{
  "n_layer": 9,
  "n_head": 4,
  "vocab_size": 18037,
  "norm_place": "pre",
  "init_std_qkv": 0.0148,
  "init_std_down": 0.0035,
  "beta1": 0.95,
  "beta2": 0.95,
  "warmup_steps": 200,
  "train_tokens": 1296000000
}
Each number is 500 + 25 x the weight over its row's rms, rounded and kept within 0 to 999. Layers, rows and columns count from 0. Numbers have three digits each. The size before them is the row's rms in percent of the matrix's.

# gate: layer 4 MLP gate, 896x384, rms 0.153, rows 585-601, columns 128-255
# up: layer 4 MLP up, 896x384, rms 0.161, rows 585-600, columns 128-255
# down: layer 4 MLP down (transposed), 896x384, rms 0.153, rows 585-600, columns 128-255
gate585 092:485544507479543475474506508523480496480487490440510512558503527512501506460490492542525528550475504478521464499530477512507479495505503443475488508535521495496478489495474504476485497545496530531476563466541505496522484480500513483508521472499511499531446513568452545511444526504512488516466537483542531505521503518535542530519513482498436514480466481516522525484504466551472478496470
up585 096:521491495478517483495527506498496468503484438469535518502503525526520507491443482505482497516498459567508502512558475476514490475433496482472464515509502476500508501550457481539526514525493497496475488537542523508485500543465523440522520487483505504483499457413516480524489488450491529488452506508514473497459459481471507531515502480454472530482499497475480485474532497481489499495480
down585 098:534531494483476530498489521495501527503519482507506548487506468496490498489531490518471447493553516491494543444487518511503507504537484516478491490509535491510514500518506507515486475529529414464513492503506504521508488561477467501514517458503498464488483503458472540469447477518508546492497496471494464526515463477518503504479495500518524495535536477468469512475482530470489515519485
gate586 094:533518519482515489477527538530521477514480488527494526504504528511512469509488476515553502485520500505472488467520524517529525485498487499527497491533492507492530510499540481497462470517565509553541526541521486480482491483455462466489432503481472527496436531498540551517514467553529488537526517491481520507454499512439513508498516485505543491494524456484493517527474549523486467430503
up586 095:556516443561508502497510515497503538458472512500520498499524496496485498515456521551491487512556458523489481466512490476485509492481491498480468527507554533518478464476513482481467506490489509515468439523505499538480483495509493509509508490478507496514462505446501496494501500459480514507506470550465504504550515522537481499488487493541515481460489566519500534513457460435473492494502
down586 096:502475539517529502527494513542530493498528488485486491502544486484502476520529502515514510514518470534498496483487494493497496466524506524514452494513521541485545531441497499495503493474524486476507492468477528537486514505475503480489508562545503492504462501530564515483495528529493473504501522536489484481439527549494472521479481490507503472475449508481500495472509509498468527492477
gate587 105:545496503518547502485477530474533476505501509458493482508502490493534478482549507482491430482462507481502488505525541530465503507500526525491513536524533451474494522484549456468499489477433458473511528517501519524527493496496464497506480537488534511514537506555460528457530519491482483482515475485464476529464517449500535538549440521458444467532491518462492530493501515462497493563516
up587 096:525502482483535548495524525483534522478503448466514505486533492518485516536496513556496522500474474524529473487539470521467474492543454470532512537513476508495545543473540520508511510509522441486507489503524493498509485505521496518458480506509501491470477501538498517515501516459511463506498531509476480409543555499468510512534524509525481487459523455523534482491464517487463489465481
down587 096:477559504539484450487511492495542518499487538509475498486458483528484501464508451507538502523524467473532480491499520516504540535509518497464465466454525438422523504507556524463498535514488505494552541542510474532540504524472517508555529527487524494472533450516485512463465540496470505512494514490480477468481519522504479507530518459488482498497528545501457497505463485476431469522527
gate588 109:533506496506518507463499501516519481478455499502513522494501514505476493533522535491526483490427504479508513516528489498503484488538475536499504527506502511526539537519497483471471514493458504517486531485468517519510531481481478476504501481488480514553473547530540496520490500522493475516541541496514491516519463464540492487449526501486480483531494511467482500536465527518476480493468
up588 107:482492527483513440489475522481524526492484523515517498478475538459543459496537507455515537505517473482482499436566454537504547482461524456518485498516515474456525486508535489493507489524489487505487488504493518542446449480497520485539509496535525484468522470483450478511490537494507483502479534453449481503466504473497503477522504507461502470505497473535501503489524511478485530518509
down588 109:458478480519475500533481521509512466510466547526495483461479505475452508495527465483483578503463477505486494517554471516508498513473515519526513505527463479488516476508544508482517516505475506512469468475530536545521506477479491474542495535508479498532516497454451502528473504509522470501487509507471495498515494487464501474487518469489516503510536474475489521508540527463504498501521
gate589 101:526498419531515494516477506514489497478510518533505518519483530482464450505485508520518528494489514461532493521519489484455542481517540489507475515515496510455531515457487506495484503437480486467475537516477484534500509503488506505496490488457487489466499480538515502496468474541499547486476511517490553541499485532516508489548501495507494542496503505519502494505457503484454510502535
up589 099:529513509508514531503518447519492512480478472498465472512454480513505501479490488502510476498516495517480542509466520519502505509488527514507486477508497480494505543491474518518502567457476505477494553492540467460477523503519522506510488523475482521514465528510519489496561490518515479479422467515492524521501492547508519505511464500504514522546518516512487538525495527513472494540532
down589 098:493524513512504487543545500501481481524492523512502549558454490507458477497485541503474570485491505413542516566542498528498521493487531510498548489493472509492533472507526542528479455500528539490508447506499533500507519501492487510530511474482516508482524474478503530511510485486485511490507486450506461486543462492490479477510473504494488486487496510533559498482486513536500513522480
gate590 095:516527497476475513483513445486503460486499488535507490488511522504500470520541467502523525547476465534513482484483455464505495487522513497478513521478486559501478504492465520519506454494493478493520526514471495527528492509468508531505533516546453489487492501556485493524478488518556454480517520476524480523508493517465510525553539488496481502510480518521483487481528519515454441519487
up590 099:553496482469491514481500475459524502493520497526491508498490485490466534478522506521511515534528473534503500529458469504526497531459494539468534504514505510466530518472482474510497541490543496496514513473465471515526489449530496477456515529477470533481484459462538515488501522479525486469503492495512514510503584557499501493475513463489510516521500486520507506493532538455508521484501
down590 101:504477436490509510526497498516482508471485473509507515537490479506528493499514525537488502500514481494491500483503509479477517535468505517453552555534483479508519468505549498450532538478487495500508445501501564505500475568516495486467468524546475495524491514492456497501521503495509526442503506494451504492464488492487445505398495512449508540475528469489518472492483474485484476512493
gate591 109:486480467494508494485538461477551490510473486492452497475443512448514491518506486530492493491505455482514520515489493496535465494462560538497444496504473511474483503505480483495513517495489481537503470543506522504490459497568503554461469485471514483506518508517482486501520462515501465497504566507517490498518541539474497481472505510492489459443475529553498551502491483459511525534527
up591 112:516492519511537465525492455486523487493484521495495513501500528472556523508513484480502474497475443469519497500477530485510495510486545516524487495500465462473512495502496502478507478451446513493523479529515479498473503504466551524472495476529544476512480497531430453490521468535468454475490517540497503459520543469443511492492494523497509524451465502489507524507457485504496554523480
down591 093:494504492492543492504508491518550518489491522490479532537474511477499517511538458505514501485539480503489488473525516488510512505504517530516458475497517521489516542477482494445527484513477506487506491502488546457498467519528512523454465503465466516481474502502506478529517451525438485525494494453506491476505513525502432489515513459493537525484535462507488543430487523466521509456480
gate592 102:526511539520504496463472551491487542505491470478528451497523533486512497538507541518499457459472498537489519509504529547427477497481493483506482475544486461498454521515519509517492547480504514539530494488506461506501568489464502452525522516512463521474503477490473463443502503520549514497537502538475517474506500508496530484505475510530473525459515523483471498511501485499483553502526
up592 106:494503506515495500440526526548500483468507493509526532491459519513497492539500528495520468474524555510502510491487523486514482505478508473475494507500553455478476482523487526483515490508544474555481498485548496508497501487509491516484518471518478511507499511497463483458496512513500467508511501469497530488507518470492523509498487476494524476439512495509510527541480446532514495525526
down592 105:499494462521511513517521562510485497483494482519497540497458514525490499530451490533522499515492540520509488510476488488495496509523479419497521468480509523490519506495544530479503508522465466541523509506471486474518494488480539464479579510509471520541497517488483500506498485561486512503488518477481511479476509502511521492541522512508481490530503466500450471521487474539516508492540
gate593 103:517499453475431459529525525533515498500505526506490502511446503476504478500498490488493523495514495466463496475471461504493513511505563513511528525536505521442480525524549530532475509506470471487559484488446541456538482504497497463429503501550554499485504494487511521462532540515483515480501519459472531518508487501525501510467494528514475478505519493500482516518501491491531511500476
up593 104:458467478519533547533477534525501509495462495494480487492503509448459440552497490480512532487461495505475493462520514506474431466499528482512519441497501495461498503513495516487449474507484504498481511524500510522505541481451512510486514493495555503484501492466464474483501501504507532548494528472532495481497534489519488518473525497511476565438535482481513486531486459502517475426483
down593 103:513515504497486513522443483502486499499492478517501499508451478438503514527496462466508536525492488505480499491507513523528501478506522459516503482513488502454509524504469511488487475474519523510502512516485513497493514502527492455482473515508504501496502479501524500460482504480480480518500524432504460503531499471478466492478523479499464512452523505466500520509471514478475487479487
gate594 099:493506479496520521552518531492433521453537489468523486482495521478511504496534506489513552498484503497512508523479497518516516538509516501505529503511505436447474496461520539464496482516539499472533541500509552493497497501523487464496508523499526471540528447465505480534504518520464480473501498537534509473473467515536492518483500505507523475499506500498502480493542511526522507492552
up594 100:498497496511482491495502500478498495548495458512496481495546490491499551483483465486477504484468518509517500476506499488472488508462521514476520482521479492483494486488523505513485575483478493493526493494498505519480501498510492454467479488553474522532474480464505553476473461495513503500496482492467527479496503500471499522503488491528475514478481503503470538494499495535487506472518
down594 100:497501516513481483480474497494436512482518520488500501490495520478497559462521487531535523503522485493430511538492507500514496511502457506526507474466471468522535508525464481478553490492536491490471511479456522470502492529471498467489533482504512494480499455485508495517525498489526543468486491547545550507516475485499515462479508485523534514531536489484498517509503514508517548505485
gate595 100:504499479518521525487529502497498498534466485500509515495469524527491464485458532520513470472504488534500505482479469485532533473492520495478478515541457512454518524514474493466508518503483515474468521507542524535476523499510513491539497482483507450519505511520509516513504492506462490516510495518525551521485495556548492456485490450475540515502482467545509463486533515523468532505459
up595 101:533472482493491492532523485466507501482519490497532498519558544476521521511458512468492498513500503477482497498537472523505508509499446490462496501529478499498557536507493513524523473487514519605519436513534508458465520461491485539519461489470505496523454452528506482504525518513518484520496510472506428529527546525505514533492487512465528453486533518478467476497502494531491521480488
down595 104:501428486532495526475472521527524516516471487503508523528434487460512504546470476525501533491519518490503555524501488498484489472465525515476514486454486498473508525505530544493458496521508524502487450509557467487485472534527488485511553519495480531555529470564492479488505507525511496522501534487482483488516477515534482517491510488498499486500469481516492464492545479544476509487538
gate596 103:503500511503478541515510519465443523493478494497483471505490495508531483494491466472483502501499531480567484519441500524482484532489468472486510542518510496451508466536507532553498505482507497459509543506480501521512516512496502469480482480488507538524496523519516432469485508465518519505496515483490500511506495510540523475489492470514547494531470468467517512487492514494477504472532
up596 093:524486503522532498493507514440507491494463507495483458494499478500499511462533507491476517505460489473515487516547493518557527485502529489500455472496528519497454463487546513549532480440519543489536516534452491490500472479498500494546557542507502459536478499497465464511517475478528491500502518510502488526521485505524538503462502473511468491447530506492503516491533493491428482488538
down596 104:516500472475527502490501496488478535497475484503519487491502471452516517480556545490518469488459492464471505529491473521464508498478469488520495464486528480525538485508478538490521532509510509550489476496486493511500504512509485483519507506541473456468526528469505508515573462494506467486477524524507542562474492509493501502477456488493480499498562475485494499524551502437538477525546
gate597 099:535502527455534465476557494471460488514543460492515504498460480480517507502465476523505498563479489509487489509505519508423508479505470539494493533497561489493497507525502483552505490495521488481511474542532503498492458466480491477487452532474504517506499542500547499519487477490487462519522551480511525529497462518516500529491529464522505494474555485507510513504495495511492485495527
up597 098:490483535471491498491499500579492494474493450471471508464489499486498484500513559521478497512458505528503530491547505481549507491537503468489510534493506506504482533489486501480515521487480480532511520510512486498517511539494504531516522532515547501492502493539502489472523502512500466484478464456495491526529506528541504447509504489504483518469462529474480486483467521522479488481481
down597 103:513513508490461530536496478487538559498500485488485515513443473511476492521543524496532490497527484487546515490504536455519441481472524497507521560496496523544537488489514512514479487500555501459507470514515475503451499491463520531507456506466488502478502529504487535531466489494511508485476490510500514489514524494431512505518504495516506539520537480516505534510502530511488478511498
gate598 105:484471499507546585568521483499477437489527513507480492513466548459464521494491524493499549544531474466492473515487517495515462475477486459507535528474485471502521518498516519543493496432508496527452483526478460517537518465458513497467485505512468507499528456483454507488506494516460494514494496491469506506489450481483524549527579484504507510424529506504521523466507509519472521501501
up598 101:524475464538457540510501440532503443499510504516478501507477508537510485524478540493495514462503445508483480505479507506484470498521491454501482484511503507493536534508508551477511475456555474460498489481473519472478488491499505510478491507508459502485461547493495482502521499503469541488501476524498465492497418513478505481534532513525502539487513524490479511493540507478480519488515
down598 097:488505522550503532493517543483542531466518511457538497498542493439493537511481503498505511504528512477493530477470516509527507512471473554502464503474528501500462499474480486469487514528467459467524508480516476501501489511446485471466510448493517492476496477476534515499476516478510499498487512487454515470525524476489530518504513433513524491502473489477512506461456503505538496535511
gate599 103:530468488492529471488498508493468495517517484494493503475519538517503525521467488470455516520529497539526506496528491519514525495462455497509497491521495494499495472515528444499479513517480498499483494519473513495533470494500473526498525486539471483485496484516541523496534500485504512495454520535505525508503490514542518512547533529469509512489490532508446478527460502519522524499527
up599 101:503493489488496524502487464532488504498548470509491489502499499503444478492487493477508521499465543487549539470498496543498483517519552573505477494470492474491495457498513521534506557488538490528477518517499466486508492493464539519491453498499451465457493502506472465492505500509489502467487489496496483493545518528499552507506533491512496497453449541512492477496443509542489522469494
down599 105:458480510515482488525525528480469529511455495545485492479539514479482496500531525463514508489452494502507489552480490507445489497483524537473521517517476521553479452465527540493491514472541476460501470491469508542478459473495469521492503487523528487506470481467529499540502517458515478480518517511496502472488443523516531500497526497486511485538494522454475490514528471478523490483545
gate600 095:523480468515541474474473506480543497502541482464519495460490440538480503499488514512487453473496503476521474481500482489513545493506505494464486504514529513512475480469512480441530495496465451470517502523511541528499525478475500528521493522529501486502483490492511553505460531532509477529495483508473532504491548504526504471445506470478484511481489496510454537525471512531538466507534
up600 094:478530486495469517564479458499497511479526496519525504529488496457478490441526488506511521490486460486492501501479480476464521507520502501478540454477508546497510491503516492521502492524525516500476484465454469453498464506449530504506518499454494488509486562482497433524552516459479549469465497478526477473508516492485486537508520486545529469515470463493491525498500463448473515504502
down600 104:505545517483495508481474524520505497527475484491476496502505480549511522473473503478492510501528490525540483496501487506545513482469476496479530509479519513492506490495511521511518534557519505464569492474497479470514492500474521500524502516535501466515458543515504475523479490528486516484531468499488498493524505509546496494492525491510487495423473493532480532458519504490498498484452
gate601 095:514480522488516491504476470491505506515473457506527507541487533505491484516522508487523480496483498493471482525510527501479466494493475530536451510504514498478479537492474472527527492492514525489502504463527512524496496517476520516499483510523537525508549531480478512520520511469477496495537520564573493484535481496442458478516500508503503533453523536544497507459522523493485534499473